{"num_attention_heads": 5, "head_dim": 32, "norm": "layernorm", "positions": "learned", "parallel_block": false, "extras": ["capped logits"], "init_std_o": 0.0, "learning_rate": 0.00352, "lr_mult_o": 1.18, "beta1": 0.9, "beta2": 0.99, "lr_head": 0.0107, "decay_fraction": 0.75, "batch_tokens": 32768, "train_tokens": 174500000}
Each number is 50 + 10 x the weight over its row's rms, rounded and kept within 0 to 99. Layers, rows and columns count from 0. The size before them is the row's rms in percent of the matrix's.

# o: layer 6 attention output (transposed), 160x160, rms 0.141, rows 10-19, columns 0-159
# v: layer 6 attention value, 160x160, rms 0.134, rows 11-20, columns 0-159
o10 046:55 44 66 42 61 41 51 38 46 51 43 37 53 47 28 51 56 52 29 37 39 51 54 36 29 40 47 64 44 42 41 59 49 50 50 50 48 36 43 47 57 53 45 57 65 35 71 55 50 51 56 34 61 47 36 54 47 37 37 50 49 62 41 61 81 48 57 59 54 33 36 66 42 58 50 47 54 26 44 50 52 52 49 33 49 51 43 59 41 44 54 93 63 55 50 54 52 53 39 48 51 51 60 63 32 46 58 52 48 46 57 41 58 44 54 47 45 59 43 59 45 58 50 65 48 53 60 40 63 45 53 47 54 45 44 64 54 51 54 49 32 70 76 53 46 64 46 49 62 56 37 54 41 49 49 47 59 55 50 50
v11 058:49 60 55 23 47 48 49 51 54 40 62 54 42 44 48 60 46 69 38 35 47 50 70 52 51 51 49 48 50 38 47 63 48 45 52 53 51 51 50 55 54 57 36 41 44 54 44 41 56 82 55 51 44 47 45 48 43 35 52 54 60 41 44 48 47 45 68 40 48 47 40 43 47 82 55 57 50 56 36 63 60 39 65 66 51 67 44 66 49 58 55 41 70 51 45 63 48 39 52 43 55 48 65 53 51 42 52 55 26 44 67 45 31 58 42 45 36 28 46 49 52 71 41 46 33 36 57 55 48 38 51 38 48 53 50 48 59 40 30 55 54 63 61 54 43 60 46 61 57 35 39 44 76 56 48 49 53 41 56 53
o11 044:49 37 16 63 51 55 47 17 58 61 46 61 49 66 40 48 43 54 52 57 48 40 36 41 46 56 48 61 54 51 37 55 57 48 60 38 56 34 44 44 55 55 63 47 56 44 44 52 55 23 66 21 55 49 54 58 56 61 45 56 37 51 52 48 61 52 51 60 63 58 47 58 46 31 58 61 42 35 64 66 44 63 37 38 69 44 60 41 46 54 43 66 60 57 56 41 59 49 62 61 45 57 30 51 56 58 47 44 68 49 38 45 54 61 46 41 46 67 56 58 38 43 45 30 60 57 50 54 54 45 49 64 59 49 44 62 47 58 68 52 43 34 43 56 35 45 49 43 57 47 53 50 40 43 37 58 54 56 46 50
v12 072:42 37 48 45 48 42 48 46 32 60 50 58 48 62 49 44 76 40 57 62 59 58 51 53 61 62 67 57 44 38 58 54 46 39 53 63 57 36 67 37 54 55 50 50 27 57 37 41 43 47 39 49 57 52 53 38 63 70 54 36 58 63 49 61 46 52 33 51 55 55 45 45 62 24 43 32 24 56 44 54 42 70 70 39 49 65 58 46 66 39 45 53 35 40 50 55 46 43 39 40 41 45 36 52 53 62 57 50 67 53 53 44 56 38 53 53 48 63 56 47 51 46 59 56 49 47 34 48 44 61 65 58 44 58 84 46 35 51 51 52 63 53 40 44 47 43 51 31 41 62 52 55 47 40 47 46 54 66 53 39
o12 072:48 61 65 47 46 52 66 60 55 53 52 26 45 37 60 42 31 46 51 47 36 37 60 37 40 39 45 37 53 55 62 54 70 51 55 51 30 59 41 62 50 36 53 57 43 51 62 73 62 66 55 80 51 53 42 58 24 42 49 52 56 46 58 56 31 41 52 39 46 37 63 67 50 69 44 56 55 54 53 38 51 32 55 64 61 42 64 45 37 64 65 44 46 46 39 40 50 48 32 41 52 60 68 51 44 37 63 49 46 44 50 36 38 39 62 49 52 40 52 40 55 50 44 73 47 35 54 45 56 51 45 47 44 43 51 53 53 56 43 44 49 51 57 42 55 44 58 53 39 52 49 47 50 74 59 34 51 47 47 54
v13 065:43 37 51 55 37 42 49 48 54 58 43 25 58 66 49 58 68 44 69 42 52 46 45 43 44 54 47 64 59 66 62 40 61 51 67 50 74 54 48 30 49 42 69 69 63 62 55 61 54 31 50 48 62 52 51 51 56 57 70 51 53 51 54 45 46 49 45 47 47 39 53 59 73 33 55 59 44 36 54 53 21 72 43 42 44 66 47 63 53 33 43 53 34 45 55 50 49 34 38 58 39 49 24 49 43 49 60 53 69 55 40 40 61 42 45 52 55 58 50 60 50 42 50 50 57 51 47 37 42 41 54 57 45 51 67 48 46 44 61 51 48 40 46 49 58 46 50 37 52 62 41 67 38 66 52 53 60 42 42 46
o13 055:53 54 60 38 55 55 56 71 49 45 51 39 55 32 60 45 33 45 51 67 53 57 57 53 48 44 56 39 47 46 66 50 57 51 38 52 31 59 40 59 38 43 42 52 35 52 60 50 54 69 43 94 41 48 58 45 39 53 50 46 58 50 59 54 30 42 57 40 41 44 61 41 36 58 37 45 59 60 46 28 62 43 61 56 47 42 49 53 39 64 48 35 42 40 52 60 46 57 45 38 56 53 68 56 59 49 35 48 35 50 64 55 57 33 63 51 59 41 50 33 51 59 56 63 48 50 57 60 56 69 50 30 49 53 57 50 50 56 32 49 54 60 48 40 54 54 53 55 20 56 55 48 49 59 60 38 50 62 45 43
v14 066:58 57 49 16 52 62 52 50 52 49 51 77 64 35 51 57 35 70 47 57 49 61 47 49 51 48 68 66 53 45 60 58 58 26 45 50 54 57 60 49 60 52 34 41 57 47 36 29 55 79 59 50 47 54 53 42 46 61 48 37 56 46 53 50 45 52 37 35 42 58 43 36 56 47 48 56 50 62 45 50 58 28 43 49 34 48 51 41 48 50 63 51 64 52 54 49 50 30 43 46 67 39 80 43 59 56 54 49 34 44 53 45 37 50 40 52 32 33 45 46 48 61 55 57 59 47 49 63 59 35 52 50 53 59 63 52 55 32 43 39 54 69 51 48 32 50 50 51 48 39 55 44 62 53 54 63 55 55 47 48
o14 053:32 47 59 68 57 45 45 81 50 50 52 46 35 62 43 56 69 41 30 37 39 42 55 28 42 65 40 46 48 58 31 58 29 55 56 44 56 34 31 47 34 59 52 53 43 39 44 62 49 37 52 41 49 46 46 56 56 48 61 56 60 58 35 53 47 49 59 79 67 40 42 48 33 49 46 50 46 46 47 65 56 54 48 47 67 58 65 52 61 56 52 21 57 53 43 41 60 46 56 58 39 66 42 43 30 51 57 50 68 58 38 47 52 60 59 43 55 54 53 52 43 45 53 46 48 49 55 46 44 44 38 49 54 33 36 62 43 62 63 57 48 38 45 54 52 54 47 53 75 52 55 52 50 48 49 40 55 37 53 51
v15 060:44 59 54 56 52 60 55 48 37 60 50 58 50 50 48 51 60 40 58 51 58 34 61 47 48 55 44 57 64 53 44 55 46 56 50 57 61 51 53 53 55 36 64 46 40 50 39 50 27 51 43 48 62 40 70 33 49 76 48 44 47 62 62 55 48 54 51 56 65 64 47 47 71 35 54 45 44 57 49 52 27 72 51 56 42 62 39 16 69 64 40 49 19 70 42 31 50 42 53 45 47 39 49 56 43 55 43 51 64 61 47 44 48 49 51 56 63 49 39 65 46 56 63 51 38 31 43 53 54 58 46 38 40 58 69 51 43 52 58 55 35 57 44 60 58 46 45 59 46 66 42 57 48 53 50 54 41 65 38 49
o15 039:52 43 40 51 50 35 61 34 45 59 57 39 54 39 60 62 46 33 53 48 55 51 50 40 48 40 55 30 42 50 53 44 57 50 47 44 46 49 49 38 51 51 48 65 48 36 50 69 53 48 51 86 53 45 40 43 47 30 66 35 66 39 47 44 37 46 53 41 50 30 57 68 40 65 45 44 40 55 60 45 72 47 59 54 66 44 56 68 37 47 57 44 61 41 46 55 49 65 32 58 56 70 61 58 44 53 58 47 46 50 51 33 55 47 47 46 41 52 45 34 61 63 66 54 58 54 63 43 52 56 46 46 49 39 50 48 43 57 27 45 59 51 55 27 46 65 39 49 42 58 56 42 42 56 70 34 49 33 67 50
v16 071:55 57 52 57 51 61 47 51 66 47 55 53 47 28 53 49 28 54 55 36 35 16 51 43 21 47 52 41 42 70 38 40 47 73 50 52 43 61 31 47 55 47 55 53 76 57 54 52 60 33 52 46 50 50 55 65 48 49 43 50 48 53 52 57 53 53 38 55 40 56 56 60 28 40 61 73 63 51 48 53 55 30 48 56 80 44 44 53 32 38 54 51 51 54 36 22 53 55 47 59 38 58 59 55 54 45 50 48 57 48 54 51 61 61 58 53 69 49 46 45 51 58 40 44 52 50 50 53 41 55 45 65 60 39 26 48 59 48 49 50 41 42 45 56 48 45 52 60 56 49 53 45 41 64 45 52 41 52 40 53
o16 067:43 50 64 52 60 46 35 52 38 37 43 65 68 62 36 61 70 43 40 48 63 55 42 50 69 55 54 66 44 43 45 57 38 43 46 47 64 45 63 52 56 57 35 57 61 42 55 28 38 43 47 32 50 46 42 47 64 50 53 49 45 55 40 55 84 56 59 59 59 46 39 31 55 60 52 32 42 47 44 53 46 57 48 42 27 50 42 54 56 36 43 86 63 49 56 69 42 53 64 61 54 37 45 59 43 54 42 46 43 55 44 59 47 35 45 56 37 56 49 68 47 53 56 40 48 57 57 48 49 45 50 43 41 55 47 60 44 52 63 53 44 60 50 55 58 55 39 56 45 48 51 41 53 24 41 65 57 45 57 47
v17 065:53 59 57 61 44 39 50 51 54 44 40 41 52 51 58 50 60 57 48 41 44 33 48 38 52 67 56 48 56 62 29 31 47 51 55 52 48 53 67 53 44 41 61 52 63 45 23 52 38 50 42 48 53 49 61 42 57 53 58 50 44 59 54 49 52 48 43 59 47 52 56 41 45 45 42 64 43 63 54 55 49 52 48 58 53 60 61 44 38 67 37 41 44 11 40 42 49 32 70 63 60 48 57 48 59 47 37 67 57 75 67 45 55 49 37 40 60 52 44 54 59 58 61 47 45 26 55 35 52 62 47 43 33 54 55 50 58 47 53 55 38 57 61 53 31 80 59 48 58 57 41 55 43 63 47 57 43 37 39 58
o17 069:43 40 00 42 62 55 50 00 54 55 59 48 37 47 29 50 51 49 50 52 57 54 46 58 52 45 46 46 55 41 54 59 52 58 48 48 47 52 44 30 50 55 48 61 47 37 67 53 62 47 61 39 65 46 56 52 45 46 51 43 47 50 46 49 75 51 57 29 59 51 38 70 48 55 56 44 59 39 58 55 50 48 45 49 47 50 37 47 65 54 49 76 52 50 54 53 51 53 40 47 42 58 45 55 45 50 51 47 51 54 52 58 57 63 48 50 36 48 46 58 36 45 48 47 47 50 53 47 58 44 58 52 55 47 50 51 57 61 58 43 62 53 59 51 50 55 47 50 48 54 52 44 48 42 50 42 43 48 67 46
v18 064:46 51 47 64 43 41 47 54 45 55 55 29 43 50 52 53 57 51 57 47 46 67 80 49 58 65 52 59 56 54 59 41 50 45 63 49 42 65 63 52 53 49 51 45 39 32 40 50 42 50 41 53 57 40 63 24 51 35 48 52 44 46 59 48 53 46 70 55 70 49 45 44 70 46 43 47 41 59 53 58 58 42 51 47 52 61 50 65 40 43 50 52 55 60 33 22 35 32 37 49 44 40 65 60 38 42 39 68 66 63 70 47 40 60 56 49 45 45 36 57 57 63 58 50 29 64 55 46 36 28 46 36 53 48 63 60 48 59 51 44 49 47 54 66 46 53 44 43 54 45 32 47 40 62 56 36 35 43 55 48
o18 046:55 58 05 39 45 50 50 29 49 49 56 70 33 50 62 54 52 51 43 57 30 48 41 46 48 53 37 34 58 53 44 53 72 54 48 45 39 51 47 53 45 64 43 59 50 53 40 58 56 50 80 50 34 57 43 68 48 61 63 42 51 47 58 45 28 53 45 55 55 43 52 56 40 56 59 47 45 60 57 50 52 67 39 74 55 48 47 46 52 64 39 22 47 42 52 60 59 45 63 49 54 54 52 34 77 46 50 46 48 44 48 43 57 65 43 44 55 53 53 37 51 44 48 47 60 31 49 51 49 52 60 51 44 47 52 55 38 58 65 50 69 39 35 43 49 43 45 43 48 49 44 45 45 66 41 51 58 52 53 51
v19 059:49 61 49 28 59 54 52 50 59 49 61 72 41 43 33 43 47 42 54 41 36 31 43 52 28 41 48 44 48 57 53 52 42 59 44 55 36 42 51 43 54 61 46 49 64 66 63 44 72 31 61 48 47 44 44 57 46 20 42 46 62 25 40 53 54 50 33 53 51 51 59 60 30 45 67 36 57 37 36 53 40 57 43 66 61 48 47 65 42 40 60 42 60 55 54 59 58 52 44 52 32 49 52 54 55 53 50 49 66 42 41 54 54 50 47 52 35 42 39 46 55 56 39 51 58 68 56 58 59 47 41 67 52 50 55 46 54 45 47 57 57 53 47 36 62 38 40 84 63 65 54 48 56 45 48 54 61 50 50 34
o19 048:46 45 92 64 40 48 54 79 51 53 42 44 72 57 60 41 40 52 47 59 44 46 56 27 44 56 57 56 37 56 44 43 56 41 54 47 64 58 47 66 56 35 55 48 48 54 41 44 36 37 53 55 55 45 43 48 52 62 48 70 49 60 53 55 68 45 65 51 48 42 59 39 55 47 41 76 49 46 57 50 31 49 61 50 52 43 61 41 37 42 49 68 61 65 53 50 39 53 37 66 61 55 51 57 41 41 46 55 43 37 45 52 52 30 54 48 57 49 52 59 46 58 62 36 50 53 44 40 48 49 45 46 43 57 41 74 42 51 45 49 27 44 46 63 56 45 53 35 40 44 51 62 48 45 41 59 58 61 33 64
v20 069:53 48 53 65 52 37 56 50 42 52 47 65 64 65 43 52 63 26 50 58 40 43 55 46 48 64 52 42 33 47 50 53 60 52 53 70 58 34 47 16 52 55 45 61 44 51 34 35 44 40 55 53 41 63 62 37 63 49 31 38 56 58 51 42 48 44 17 45 53 55 38 38 45 45 50 35 46 49 61 44 42 56 73 57 55 59 57 54 42 67 47 48 39 51 47 40 41 46 25 48 59 49 40 45 60 55 53 53 53 61 51 54 55 52 62 58 39 50 59 52 53 41 69 39 62 37 54 49 44 71 49 62 58 55 72 43 56 47 43 65 66 51 52 49 52 46 47 37 53 67 61 50 46 48 51 47 50 46 62 32